Weights of a small transformer language model.
Architecture: LayerNorm before each block, learned positions, no biases in attention or MLP, tied embeddings.
Training: a variant of SOAP for these matrices, 106M tokens.
Each number is 500 + 40 x the weight over its row's rms, rounded and kept within 0 to 999. Layers, rows and columns count from 0. Numbers have three digits each. The size before them is the row's rms in percent of the matrix's.

# layer 5 MLP down, 96x576, rms 0.199, rows 0-95, columns 144-287
101:481623484554462499513450558491499511517462559510522472447505439517533466512424497515504570463500536612522552465534506561529485469479496471513497449497412480556512520436451462516503443444500514495482546512464462503602517501469534487572528433449467528525502446505533546482539587527553463514485484587542478484483476559428500544444544466550406505475451512506564452495477500462474479449492524526493446517552542475509484490516550451512578
094:509487517515489519445524517632503474447468456549496522512490446495504523475480498531428534502453466532493484532479468570421512500503474500560564506530390538521564505599445487545490469477444497530510545515494533465562460476569534538479463481544492482622513530462463507484559537464529450452464502468456526502501417461544532551497458485523533520522505472530520479545493432522498511550464448469520509553478558511502553435511386513486512
097:434508536459464492449504575439506566540454470509489465500496518492524447424511517545503566409496550584481514474488527413565461494483444504551474553486508443453467532585513548485560480515510480556530576535532524523446472515482587550526520496504480516496452557490531525464409445473509468548530573477477528469482564493510511509480460496450545495538492565497488451570487485441520470539528516475541532459516459489557529541549462481456533
103:478562494542497533443454554481502465495502561531480567588541502420493486484564558521538497503521475512485480532501488497503501522489552603461474510553455397501460468512500518537445521470448446503543508475477508456527576483560498523540534438514537559449473513550513487553508524517477563474471498475465467541520527425526416514535544447517558502502538429569502495475452537441521505490482436449458563472515511488486490478505480497462492
107:548468513462561534467501494455488526512569448560489454505507445514542509526552490506441519550493490481514460494493442459474533551546545477524477531551448465503462562502471518454520382534503480562460516557530486597485473535522550422544505504458508525548431513528420505553546433568527508438520517450558494520564483564518472543508529473419422577490524580452487535492431479505476425510485534571463500558497514513469434509556507502543523
099:507532495459471535481517436499481525524487480469503529486496558483513564504433490493514505465539526555568547458489494524520483505556526387559528502554471499527495556461549519457513505467476513498494497475515477471421559573549487477501454418499504477495455607473502501467457505503441515514534552517494529584488461452446556451536417566506462434529525459486487537506493482485537501551459488549499564459560467494562481522483505528508485
101:530527472458517527569566480535489558498437517430472475478465458509507520491487511544467437489492571510494552492508536540474460472509478508512492483522562449511517478381497488438515571475466446494487573468535535532602512451514470520458481489504512436488457483468446499489496470449469496440478569448493524490537536562517383462502498534489492540507402564486429495488457518526485501567518519562486514473515531524536461516529488544518500
090:533492489604525520531539493504441530430481489469506468525517451494501511431447569526491553560509498547538464485469472501454566441575501504447474511443496542534483518424432492419520460527413438497543568421487466515473506507442469438515526501601447498472493453549498480518437542450500452469504506529545556454561495542488448442413491500448535547479528497445460573506491451495444475540507442535484589530514471542491579503496494529472580
103:475542513578493470541519457430509505469446539489465440507477457442477467492473477534461502451481531514578546481481501461462464458500525501558477499474436567513512521466503498493562465492512523486515485522533492504508432418522601473533524499563537488477517445555462497415521463516552474515460492510465489487447494525510550469459518492476480454526520497549530515546450539577429482443494531498487472457524476537528456535408533466484574
101:477495480433514502472487474505498484488538436498516516433468507473429522467470520498517568492454446491521475598557473525492583527555481525486525474517566498479514486498490485553535556613536567432517516531431503441580587510432444531503480520458554506539492493518458523520485527513526560432481453523496532514458484412482545496501497622482548476573521470488492479539489538491474478432579501538484466486505484456529523515515487535437543
092:523486488535471512500462455482494474516499479488511538481526448505539509502496443530492486442510502539490508518575445499632527555474519456492481483487485524534443509536539451484508525532457503526412506510480421530481425523522453478510474429600499493476524562540517496534431456510448454513499498467448568421476523495557459520498480519471436541514481483518526505526524540524552502462483497478543532477468486451425530469511500497508541
095:480467452440494573474528427553469478512532508497543559485473540528481573487514485494556484461511423474513533515531522413563520507474414523487484510492508424496468544554408482485487512495488475491519410475470523437493597502465470469528498483477468456516526451577437452568571512493506530540504460556413523524463507523513517447495465535522480475542529523511500459558572519454522482470495497493480541468476488510509530498527502461460547
096:447533519529459495549468501452514465525506518491543544545438579505539430495526495482514473458470407513509430377540515562467491550512520534423469526423548493495478530534537537484523542549479542455584533470494446497437533448512460477447509467503515535503497535416464512502517516497486514545472537472511522439505538487467491524452443430494449467483517454483474545456529434476495503534533441496520495519565477469495504465479401535423459
101:565462497535519469512566502501394477490529579479499540446505579512479496509467508478537431482449459519505438469538476452548576472421453523482500482464476529431519477488503458545523546501518486470525478484523503466507552510466433530480474600515575516537508494491485476533497460548494505486532524489524464464464471549489551469424465493422577485496557510482494506480475475578474508435480476515530507456465517435469497559456522457468499
099:490521507416485499523578446565584480542499527439470416512412530496505482575518537511511507519518557535526544539508477468507519383467514443528565535492510567516529521546544443498476503495492487484427496494528481478492516504467473549505451496450521446510439490484529532482445535527483471494530549526492527482457508471435522547466445506490538523437416518539486511402451452469526522443493513524548517497546517579506521496486509490497427
104:544506527501533490458503535498456453502431536505447526428534521483461457586485487423516489517514510459511495389520571576484441527481549566497530525494483484443534460497544492499509493570519497459453511537535505542498443473556569496449456568493604498441532567466566459480501504517510522536519550416536520588522480548426516482555538529574466465564482501578493504494506516518514466464521547492452507489465465495482514401484478551500480
098:508509536478446508450474505447477520488574438520509538526499577467525514508520524406507496493571503489542423429522577505498509514425468571419425508521520537473491506584471487442586420466527519451527468469432526435431526549451451494532540481526457440516468480477495488579457512539498485516526469522413532526479501495561512487533435439474426530518521524474449432457489510542502483479554523518568452485461505520432526451463488517488498
096:518517479511493513475497548493462501537557489509570424524491514445470425521473580504493472513522528512521531548499535460475529478377562528429483541512445532459514502404492517486438522426451483461502517511507559449456597497490533461497492547509415563541534442538479473470494478554524455510566484491512528512496480493490521486518548496541521501522440527479481452478526430517497489509446509423440528478532437496528454597522461524544517
102:514523474471487509510491535425512489501498550534513525466531454495501529521462481467459515470491554536533611449531448543533521488484509500510535482563488483524539470493507487545470594530482531471521514570482486487568479554537537479519512526557442482561498507512483534431453537545510508531500479508491442474501470536433517546477477491526405502419542493510509431504467464522413456516502519441525496500554486511524564451479474501492472
093:561518519457506513534483497552430496493541497481471512485452536521479493422528458453553555525482474449452497515433594541409554471455533450484533477624538506567506487419452517487494481540500525459533499470553482456495486505470521556469506486511466470487493526515452427508446522495501500445480413537428560497498575423500477468454479506509586484522540424572438529543527469428446457537472442514542498484539513443486481484501499527486580
096:494531483487513487457511567472485481501515445517497466498488391455436483555568549478473521493510507437484441558514539634554481451401523504437500493496497539533529476498522544510455482497495524510468553503496466508503499529510525485487479518488388542463552517481579534553414487532488470594483504554484514533514483527500503550506510472473532529478525554590448513552461543538437457479505500471494532499515459512515502420501510580548525
106:458503493466463473445462483503511613511406502489448512548450480436572502492483456528522528555496522427567517397476469543448496463468520443506567506411340529481496550461484475502545513476399507452415556502491493495496475380471501440471501513463461507526465538493540487482517537561411474518517536498516538588467508526498479513452512465527515535572500508525499489495440417479502524441493472463498513566463445536460455452539567465527491
096:505524565496448511561475533550534476519507575544501529475511524519474469538507570477478471475439458515547465382456505474523432457473451555507565453461512492509596445494469508589523501511456545571408552490478446541473532488478562515484519559503502528470493472446532456467415480491483466548533535492543505494435475454466506563487511520555455451485498548464493574484464472462564499533498541515499487472578515482494438564530422571499412
099:517477602506536542630437475482526483522519473500525454493461452548453532542451500518572460473432444479501492543468515466446481493496425485451470507425518500508437498499503520551520529459530460523557483570468432517527466425440494595480492425488520467533484584510498493476574522517467536453489476445494500574546546517537540551512459529560432483550492440547565502452480522496414554505497472531502542504534491486459526496510530470488487
092:554469567507515551535426456446478533503521502459516500563502584506496551509473473523501458464552482498480538496490540450542499543559432557454517501563485527526518523524527453476477585539532477491529506514526466523485516426460491479512460554397438489427509507494504461532526525501503518513565525529482463581511468504561520501506465451484478521470467578541539480508519518462457517586507529493501521518479518493513553477571425542514591
092:472479544513510523493530496509500530488484516532596476438481470483522509567481415505517512440479501535514458495507492543499481508523494473511558578520440513457533520550562536533468584497460466541519550502511529480558461490487478523483531526576529450555539498525479500486476504532519487533518474532476550489541536528469452463539547529511513457466426445523490484488549570517533523468440453615565538496530428492429542557524552470429560
109:545498493574485466531509533482457510468501525542488515514442425479539454481500475450491509483530458483529498479512507471458467540514538478507483498455558568552531484449561434487483498551487505483522524527517520455496493599513449485489497512595515526499441484422496526482468473555473491488497446502461508472509451492487532489498511535537495485524470541470448466516494485488521528486515482456490549543445471540502522523506503573478491
105:527492510520561444500518463563479382508570507503489494501434572501480486597486556528473484494523459522514474526484426564501601531504444538496528505492491537608534523500465476527423508513488482536527502527547495527478602493442388504520491528501468440574497550467501485480509541498597503490465519504543464537513517510504511527502461497439547522449494498438466539522470483574489445489487509532469453464511515480533477455508454571525513
102:509464465530502477647429482451467514434429585503453515550569516603542498508457497488525499467491490488470494501506567509480510564600491468518441423479524471515455484462505465437604508433610493455552519465593509487497551463487542529517484439422534515499506547531483480488464578434521499502522523486489470489491502510542524424498613561460459485502497491474487536483485474500414477533514513463440519495487521482516507494513509518549461
100:462488548538475481474531562423541515519529532519529471508486530460487474492449518511466451447452489512575543521489504478540488461470548554505490459585524635482500541474472502421537532464519504533519511539518555532594513454493487507425569476520505482612476501573453540519527517512489470525502485524384503509476453523485513490498499478487507534512389469538529454508463562486498469509486494531464505513512532448527519497492511420464509
100:487494557455491547407474466526515516501544473499473528541557476494520499502480498528483480538530469488527481437457489444483498593521493431515532479488604512502503507430492491440529501517588510520488564560505483521609461537506481438563511478444501522538441563496511495488511539513437493473481467530498490509509549454480522507537492420472525456470482502502498546515573521458503532493516444449487563468507507499520546567477501546457499
104:476495535498463417619527506454518522503534488490497471516531518555553512513459515465524474463476531541488486537476501498511570434429410446573415530551476538475447506512542479491399474455605506488574505506549467495563481436556488519488561431435490493501455516493501510565518538538506481539496548493502502488489524530539424492447559465500391479518494482441510510482528546489497426496514517494466574510508528493516462550495520495451476
098:482508502560490475520435497578506459516526496573512484567536483487441453563572482479434483493537461588501432458448427429516522522496609477542460466430462506447539501539543422424507501595397572532460494553474495591624478518472487479472498532507513475511503508488460599586489522535538484536503478521468504436537426587529532505448527405548529555585534524486536510471511485452528490496586491511566476517513528529471531531464431565506520
098:516504568494519483501437461539504561476490536469560497459516408545458586478564510529467461552530493531507545544517524464567541503454558520571519500516476479488547458445516554456505525471575483551489512462508475456511517580512541465528476509519510563560577545434517490554481498553525514492532496525509528581492468502516475464479524512506528524564466514509475507446461532544496487457470495529478460448482489532523448609470420557511488
103:473510441486443452472537468530501550543478513507452499486551509469421485485471470474438545489452516532550519477563507483454444549527434521500462500543507529464530484557448507516494454474509597491437487448446511531478536578519460551496516445383406488430485486426485500547472537477546563465479585435540536469445536477439523491557486507429557576470476478505472514507492459500481487518516539451569506530552468529475493527449434467507474
095:489477461465482498570493461503452503469478638504453595493505525509457483484421526571446512470540543464553523515476442504539463529533405562472507503522564579476525545510501501531577491480458479486571500510553504470565475516601602517511497463574411458500545493474463492438458513536528501488433502501479525447520504501456487531481514581407566512446518515513428512540518518477455467470515490460489501481592454516452524491479539533489500
098:487488547517520496593468483526510473472453506492548492476437489496439520510454503542493536581543466525473468461525481538424482515484528460517479444539468442542559493443532469501539508499538480483557565497538541531503469444532601496497482478462518440558518491609460575435512489542494508512469476555509486474524444554568506477498532501514515477505506522523558430548417483546444488488481501503476474556480508481533493488472489500514519
108:431549521553450506425465537523488527552445559545494485530482584441416472511518505482507461518474543501472502567504503494511519485448581483515545462475475547473493510612446606496481469517507535509520407436494505453519444428505535432494482568559481493534472465488550524551446517466504502464475537520470491504445498558535482524499515481469584496471557490541520434483511522522521452465517471476491499517542485490443515502487535457495686
108:441533521488493486463444432444552523554489486535495488467382557497529526446523530509501575438416549463517491492477458504537491458408588507554573524510581479506450430502511470590524514453467479500517514510513545521474541487568487468462506566467476516508457513497530489502527453488544450584512431534449520490453501499522500542475573473438469492525535448499589509419493509484514464418540544511522517430514431490558514466477490494466479
106:453559479519468488451539462483485486519564530481452522484495533484464428609540439499478493484467560522533458528514476546482553518620468553511497497394559537398491467505456546524521532511464540496430473438517504452527515545539495477522531540474503472492510482462450500483469485525479532510503483482520538606460412460534493525494444571467548537578498487494463471493503503446489489440497493473509501503454508615491490464480431456505528
103:461493497539465450519530516514510491547426534490457537481465419502498488477538492567549599543541511524504503490474546485448431449502483481469535486538512466501441503395464553503585398435520492513437525457486478436482513504554506502454467471448516466490494458503529486467534495471487492500442548561519485551498474420503458510456433480595589475462402487549520525495452453541447569521536493434484464479535522454425544520512471489542570
106:521496512521476430444551566497488497480510516503498488499555561425474470485548553492512466485486430472454460528544541500466566516493463447491509506451536509456489483459533434554498470447448583506500545552517445463447428487507420469488514499551490471470494491509496465461498545481524535507473515536434548502470520552485516515478465565470437485547540572532480492508502488470523529552526537442492505524507537472506485424498485470481534
098:509484515460498586630521488428473480478494485455503488482496575435527548436487518542495489514526544514469473455454526487544573523454546459441504484432476434490487508521530485596580522477495507487499489501501506474514390588525494521440469496439463487522477461535447502425449475522485486506456510554483534512489537508496449516485531539532433440561523479449510467559494563518576461456503492550500489526469528455552497559507440470440520
110:534449550463511493517488525496536561504542567493420460505505534532548517545486499607467525508445443471479514436444550464452423526469434548498500518451557454555513528538485481530412447555446496516561496499485436461520506454542442461545510527523497582495551626496526500555500489426523543527453518514512584492532526531550501471504457539541500467455579390500532496456462520495548499469507570534556599495527510487495530419563441526537469
104:511442567504494558519508495480488537497510521487525498525504516541492466515504530557465476500440493485430482497477543526517559512522542556514504561486448538460471526527508522482455527521547458472517539478567525523484454469533471505462490549427464485551511513517482474465495503513467533500545485508512549529519604587539535495463522496445516471484518457480502514419569513427518535529483509513456520489519439464518547556530467503439528
106:523513456486514553491494509473488507499488481464480485479439450484535590559447486504450498468521495484512510498501511512445500519383470508472458537453468394556578488479501503474589561526529493488452524531485456499531548446562489491544497514522502546496478540507555493537431544515524501460500511491480555503496471542456479509501477528531442501515509552520471536468524473563438498551509496494477495468513516503539470513509520450503499
105:458504486489477504498564558459500524521452579486530495461492484523452530415457491504491577513553516525497566513513506560547505477439524554528567500520467380538520523505473532551507527576548497493430474485475550503530548496535557511474453548479450477506528608510482458531471525431493500494519530549502545534470502507443573570477573516524459525519521549521515487507469474488514518517480520482448494497515437547508505558499530524516488
101:562526486535511523523527499424488418474514525512525483480464465500467530420479506477508526461482480520485562596474503514477466394550578512507506559553478468426591554485508540480430484474441540476547477553482479495423508518512443457467557463533423578498533413526507483504515536516426555547509459475539467527493506512554454516497404521503497531464474520513518448521443459498457458459497467489479521570511534539511432488494483460486554
100:484490536447519526489502466493472514446497517463513471507612534435435505525512499454438386417499490462481467496541509511501445486502485490475468544542539582494416568575511475491497443530506531520360534523478569521521444530510462451469474557496486440504515548531498476518508469517504533512515501520474503470482521507514474483511501459540576419500586525492456488536490467528527500551511485513477540459495492472471524584477389558486545
102:453481467490475534489546542398475497475486373485571409481494586543463511585489548517510510535489486496480548539495456544499426490412503578443420447443476543494512528580537463533518471483528539527501481510500477510622441499538475436433513483473477542589502525469514468513403528551468481519503509479514491494487468572502490494458427487478557534516505449473486531463466530577438531436517539538479513505496545434486449593471557462534524
105:479509493482478503502528537438543522521545515510528499598395513529554501486469502461521466533451509522424547494446469495484500481552494503588503475502529494427495497466463507485502527510547539449414521503479493517479434464472459444505498557541507477572498557479503543502495518538460466528470576517497528510485485494577493536461479493428459519456469548526506521483479470519472530539508518542458495439482530498574478427466456523508476
096:443532434510467483505511498620495464556481457488496523524474562512446506481579473476537555610512513480512477517563469496404565550446550474516499432510456499483519503467503509461527573458472470494479501490490533449475511487567431439484571562450547522450558512515427503455463479463518480488452494514491485497406489398514425494474529429502429544473516498539528475513458518434484469560455514417434463481518494509587497456493500536496530
098:508459522482506505538508535499516545466647545479504532503475441457500511550456512454441481522532528512534525552503490563537482558454446461495500515544496464522525507465482569455463519510617512515495574505514520499602571513469471442510528530407440514586490484451552586458543525479515450489555544557521527488518447546569478518493464502501529528500527495474498528515528457492425531470528544505584489399489447497554539553548522504441505
092:581533541520520484517489422500504491495468523479531522423548418491458479416489547454463507461506540466562549514473509537501487419537578479509531539492433506525512453562460535423449391508457507523557550498470447417473445522537581526517478548551573487514552477519472496550470530481470566523455579497511476519503514520463437507466466566584503531457506474501504458550482489500481515541494508437525459478551442431478463515517578446440573
102:555464497589550546474583529476459577470498460525538472464540532530487500520530466470573583495535438521442532519446605450519494491528482509481466433479508483554508481560529515492500482493510453499523536517506446491510587510488480491580424488510496477510549473492478478511557564485553526475505501514527454513515445520442494491510533489466504493455445468472493450602451458455493469527490501510484499487501521523470489604560522517520530
091:496474502497488505545564500550497469482471473514609538486358502510447497477569496515513534463485501520534445532544447537542519488537587492494527513578554509496482487457464554492493506512455485554482510581478486507507473516425483503515451545507527516507471427482464480464560593523520486500506495604507478519540565515491521482521528498518466477479452509494498531559483486486469461513519428545477531476538467521472457519524495478510477
104:538535491452508497558505520539469560467503508511503433463529521534551408503511501520527559538490483541472540453446487520377476489534537491506505474356423512471518463482467503536496429427502478540554525492526553485583439475498544516495471462476552540509452494438541474385481566576540556543482536422541490529548467540539507491458468429575559521425542546545497493443438530564479410527465510481501427463513547515503493498511462461516524
096:482487519551501519544492561447509520496499540519535499518544528507457557477497411476480469496484482508506537475598527558487413448504513453532569536535502495497522541486460558470457563518442481517404513578509517519435507458489568536460521506581454539535499453513458466516362486442461417499463569520506504500461505564535467555452495448516517518494482481549533445477458451485453480516451555528532543519525545534479529456522441470461500
103:495564552451455509516517518559537527526584547468462462457484589507479499531463554489480480421538557451565469556464471519509450475466568533541503533577515497466474519531451497498495518533478535461551517485484551541539525504481458512512490488447500486561514484449509549491481461490490485522494513513443562438493553604460484518539521513479496484438531468511515445513488538457492484462524559488546529514524448475507496533544485559500545
099:492480515489451516514538590530509449482524495482481522484514465491495570551432492447481501519531505598469388499490511523463442514504418438472406493473534454513500524525454467514506528517578475561493554445474426484473466470496505483468487513532518500506479512507498508510533552570539465555535495485508483439491471513491460475440474474477483521413412528606510573518457410565425473469528480423523493457495492534498513530528475524492457
098:470502456527462402466512439600475481483542466531527518525538595555525510521493482476494489530603467551524481478432479545534518455534421515546511468514454506513480528481484491534439474485547525491441476506512523474494507475507545547528453501482500446477523555513540478507438582428489568511451472459508469524534442499495438478547473519577514479500424507436478543448467436553475468516508465591484426508503523518505525557450428454486499
102:496507503534515483518454510520549533498540455549493558470535532513584637432478566485453512503501511481524557490477590516514504506468494484577509488491534467490490430495527491528496477504528542485566518440465473565665496545476466546524499455514468478573497525511503488547544498512493497534462552486470568538519439470466573540550436523409469538561533492519511571570537471481469484520514483432450554553511532497456488529500523542515513
089:456534577507478466519527504477457545532538605539483481564447529568471469490542546449461500498472531478488520429452515442489487511419528456519542496450504506540477535487488514524578461483382523472513531534523497501504460469478484486422546473460508484491410538544465484522495532509501525468485505498458549463449556513490471489494536416473501499435589505562468516424516463542487534491463478497505547480524577492473514495528462593426500
097:491476440444466461494507510420489429479462578529462490511511559506568514544557564482441494460499534485545528460489478506513520514534463445565493509497470493496488484481454529522475508498392475501446462502527487515481471508499459543514530487560544495529469474458527523498526529564515519501502470520520535472562471544535509491498510472533474556513461569489502488526504499551539492488445454445492525480501461501516449496472539433487554
095:490492491528516505420459570522552469496481457477519555546463473517517450535462473499531529490440486518518442546532530527514501573519492465511501556477442520467501542519571514460550495513490525466516513394457501514506542469477517492451466435506565515462497442503527479489499536500454524449519503507526456545473513518494503501463497521473511487465494559488521466535540450560547544480452599484463481563476468547561523513527529533568499
098:540443528492505517477485512468500500490462538502520512534523462511483467525571501540537485517510475556509541511506446487442358535526522474494532503502532589572549486549520504499502493532546546454528538500460429529476543453504378437522454475509485462545492406530512491447494526542483480513507508544523546457523532397492470520488526508503544483522516488559508440501434459516437573504536480533504507524475531521519524499423536482538535
102:507465489510558534498517497502454468469508495526509552511447603501516450540414473443541509445463501539514485469431535508517591472565494472525473468480571483517483533467518486542514565452529496485557507516527581486431534524375537457511489507535526559493529493502540505492476490491509529533461468462470477567524521483541536500522502522518430511436579409490552533536439518443512443520504454499480538509462497467482507517483482513556461
104:485465524531504558556478477556493509506550529530524505540453463496564451510469448436528496467491501516570464526423493464428511465428500591516486551485500616457501557528555526517499541488468476508489517459483484497426510471498464504477452445510528519503457550490472500552491477464504471497534488445450521491466573441559495513539441485504558484476498499429526522497498486532475486523492492513421527467545467540467485518501575535448490
102:514477516520496476461501497496519524444459514475488523525584547541484460544519464454625542506521561499503451517543511538488559430528481522491527531448532592440497550488490493497462433494555556438517543531432591473543518508532519504510502531485595515489500525486548589511513515503539508468493478510457521519487489444466452464551536485468493517469429509529473501467490490518499476494438484484465481527500454537466562467470556465488558
100:517468569464504536474599527531462498439460544435547503515572509494489501542497486476529440541492486475479492531503506570562482492504490518507514585555488484444525565542488502511485539434475483512396533445511463533524586556528540525486476471490501542537482467573480469486580486512500491526511451498529540529488507528495454511501575495429493445550534520540504540530498543402514546525528494546543529585497455454483536469508497519421490
105:560470477495532601456473462498485561440474497488525563527543571514587466538504508528486437506488569514520376555552469532445519481552539434515490487553551481462440536502524464521502487499472496485551527434424503488498451437441446477518509487543484517496536461511517503469557531444589571501543508507447472550532433521543482490464494486470505539528517437447497558486483475406439471518513523529531510614466484489436495485472510428532467
099:524483501521469473516540558494451413480502511474512575476524498492503524511488523431409514460498481469420488507516498532504477464523508497505473479538443525492539477536479445554534435510504443518426522499486445470510468511544502502553458529494487497478543435495489463545355522558520521526479557408481524510502480549424534480440545522466460466445474467507483525511420582501502462515439449471462501505413437484444488505488437514502509
094:537486545544488482444527583502506474538558475480555429503564558462536502485518500475533505486528529439403501498525548462498509435406474385455495522561437546478504471564507523521553441512423508469478516486463473526535500487462511501527510520440470487479510514465524467497508461501471495480501507481493472573526533515442481521548466545485481524506495558525437528574511451503457509516569542475482498504481535503484522515487433466493529
102:473470536463520489483498520466479530488482444500557515595499462524489498520513487458433479511496501495522460539532447530485452535601524566437441555512461482431565522480543486416428502508400493487610577472514530532518444492424420521473424515561490456533466496539517481524544527499560525465523426477513513514472521521555496474545559558455457494445609466448464511528500472439486462500552463509511499549493473471534506513497462534505466
103:513497527544465455490504482552514440518526531491472543468481394431556513511436481529403538568491503488418481487503446507578516547547551586534503566491536428488501522527462516490556491440485500555510518477607492474468577475532496503480524579556549498585453541501531484519452470467475458497541550448493544426468503440510548485472544517534448477495571439527486475522464471575527460479518488481580535522472542471560530531531470518475445
107:519530495469530461577471525462511472509435424505527497525568478519457455578503542561537462497567560486501488505524464522591648484433489489493547486450517460575543473430498512476499496518503485481523448518581535568514527560507523510464465524526481520468503516500448496529462490505547508573445488501542434480534465529513474522496495478521451481445518429508471477552461535518450485430535557498474429540504482553472498552549513509539517
099:469486541461503512522471482436523521523471514423503478504521486534430475443504506520522510484527495535518453559475479563508453525428515493468524531573561556508426445468494576435519441538472539511409502523556504511480383450493520501475541497519523570460511519553468519494501500524515500535530474481438543420477529518521483446457564502560519531534565429570527477487500498485575541568502530531543495522510538445465524457514467518452478
105:513495542472556510530510478489509439453555472510495503503505535453570452513522530489498512504573504482444480562503477500534561524486485506450407502453465448444452493427545492594515469495565499532430486506520492528507605456475477461573551473472524544533501521461480497483473544523512523486535507473504449528516544438531599476553514482487521495524492548515487535549470501555491536527528475523443486533461538504550474467498439505489492
091:510434549424494469406508526534473459494574455526486590535413497429470414533463527504509574470440516569506498529481470472372582510472503446465523530480552488428500557493504516462514515476546481487488465522427525505475547483559454492535545505518529492471468523513504534524428517557518513528533453551489498493547507446590515548457509506509563461516449532561554532419434532437501472469452482561525522549574506501461428433512467460451493
102:513530485425537520423499465471538547492599463489509482486541519560532395516522481461392559484462508530435494508493514537428517538508478448466504450550517521491494471531492542445588577537483442537439541466532460519469531442463492487459526481500509468500404543481580538536511567537519491495513475477567484456512486476612472531497464459507522565433447462486500520487434455490486487460512518517490486490449534502493542433519493468537483
096:523504503415520454542501552420471422472516540447481526505486448604480547512465561509487501573530455475470501510490538454544422484520515502508469499522426401423482512431454498495566532453524535500465529512543532417490432503504554512475484519545537551548518559483524464523455487572489486456449516490481510542498486538522480470461518521557538471526587561592531501466464482484469490499479501504524541507557489393494546536457504488497531
099:508547517510491506514476490535536415518458524521533484528461501442459500551526502498517523558469574534501494437509493551513429518675506475548446528357533589499451501462447517511557405456434478516539480540567490518517515483488567504428543489526449483478555481506534489513489509518490505489436532521481532527526488523539563510474503461457458479463542441514525473471454525530489515504480497489479508498516485519524429472479510493509505
097:515495528482525522470449505532476474498456415442475471500483500491574553561463451565516471481465527521443450520541464451503494519441526523474460511499533465526440502496450560514513474488540484514521493525516537491452483492454460562514507500487501570518484499463523490526518475478514533402539474497458536511463518514488491489493490406492494566537543516459521535591514475483533482512432487513521531501466409530549526502480541459423423
113:515524463544506433461534454425489501503467475528514548493490459443406503502451532475500541542478548520486550434516544561488484530541502557545508442470491561413443474532512520528435522480590527417486505563461479475493513456547545424559528488450498447551547455483559511463445449519517481436439578415483560446476523481489532533469544474531488448532469527531464536511481448507473456567521513554461477500547414552510446484475475559572500
103:500524494486508446489461497498556447505428466495622485497482497477498558543562466544569513536494584482486539513598479522534479469490534536517457488520457512492519532461549543528513436556573547535385513513481463554504546510549500516422514524515563488517477507442485503487452461504556465525526462486516488540469370434487544460489486467527507542481417524514507467534435577500516561448520474485527445520493471489487578490494554532476465
101:505479470448454480450455499589472460442493460470589538529451511443472482477414429514513521481520497429533561569475486460486497383498504479506525487521548556440476530521481513545487575556478553464499517452447507495580389481531508515495478488529469493501449511479524520557496440523507509477483543456482526463468452437495553518504384497492459505522508361544437546531496482451496498405459508447457540551498479520477453531461570463547551
095:499518526454494501397493535444476525502522523522546425495448463463433502435450447509499497499461460539484480525559519491444512459520553501466497481476488433512558516444468467489531507582503516534543494534547501535574482498542530460442500453523497501533483472387508496439495560594533481477452499593499507496458482465430429515387563478555494503482420510538497438512505504508522447439459474528523490525553481481499508508461478515434554
093:511510444486555501482496438600452518476568500553512475538494588619526488511427425549506495518510481472496462487453431543508516485524484498510479484449437539515500408491500503452500500487474500464598455445543539481583434513483516478508444499458535470518466490506443436528498533512495527491516545466538530465527463489457463507420570530503522511550524492533528515484513490488504485542455534543475447426595527436556456499507481482555476
097:462515502500465545425498542526495532509529502499489501542491542459506564535510444480511515471452473484467423544540536485526476504613487497522461494622468511563487562517456468510495520601394567511591484473557498495501429576536432545472490548545529474534484411491402462534572513521454518527550534512506524500459543454592525515452465451457487543508428554453433445522544530498473483460541542529418505497486503473474501548510493550485507
093:482491527481474535500457493508523499493477484444489507444423501490507397454557530563518407446482460473537413522464498421544412445590506570464528498479476510457514473495467527444471523486553543507532506404467562489553405436466494507490544445447442477501489427536537445471581527524518513473547522505430555480505532553547512485489508447487496428544530531489543445464490467477508522538472446428506510493445505479451557504566488508443509
099:544488508537488536603472525491477547451552530461554505550583357471532598474443565492530449548538453444496481480529486470486447546602579458479469485578519541546505463556490526446530518477584503496596491498395512552451439508459533436537515527451532542465554540497470477461598485552447515392517499535558525449497448441441468496506496517443495569452448546568538530533548487468427492490457490491584527529448516514582518400525436454492533
104:486522528458532519411417543478519516482527517447546459506510517524521484518582539505497500469463488483429457460449449476476503468581528513439447480562520529488513478507596564506464473518549485577404537541476516552473520449462506579460522580541458505471463420497506559522500466547524460525533493540456541458484505528532445499541436509402509533527529493487533475477509469473445550540541441518484472534463459528507526448554482533503526
097:496503525521536492521450542498522575483528517521537495549531378514546480494422502516443517540506472429509570440466491530551488519512464432544545499538463524553509478528517512482469519523573548495496485541457524550576522505490499552486552527581503483515540528493567472513432558511559541462531577466468501491485464437448488522559511491475506430490455541466469470506460538501452487496457521511491464484459483445522441582558493493517579
102:517553466523506526529544509517468499513541519523526542474553400530488471488451469468482487529478481498463536480512488525422529490463415536519557480505546532473594505516462468449490521437542557483535539518521421506523508404484489511519482550525544460601487509432545496504559449498467554516480522471538510490506426469482518519483412575430566583507529546455499517500492500476469481522469560461529493515563505534488478479526502492500495
097:486494502487497442581429515489555505562477425490489485474437475484537495521461493513480473455533523490529540446530521466506395566536437554537552489407488565480440508561469505483478479522460548510539509547557521499450427504457498463502546522507556467543449499460569531530507462500454479428452656513444494492487391514479520559448521546524431484506428566484477508493481487525530491552458529490446471458520452513536450539541496565548457
099:523483514390534517467462516539431543482534434485463435458408497470464355522473512494513445530517506553469513510450506463497587528459496453530431502475477492422518458480507520480604463490500559538507442482473482514499504502455479500534420556550489488466479503529385461559521472559490481507482514539470467509472435515597486484464548514493504467534411505461435461494437457498512502496516526524511518480517520462468539578499501451524511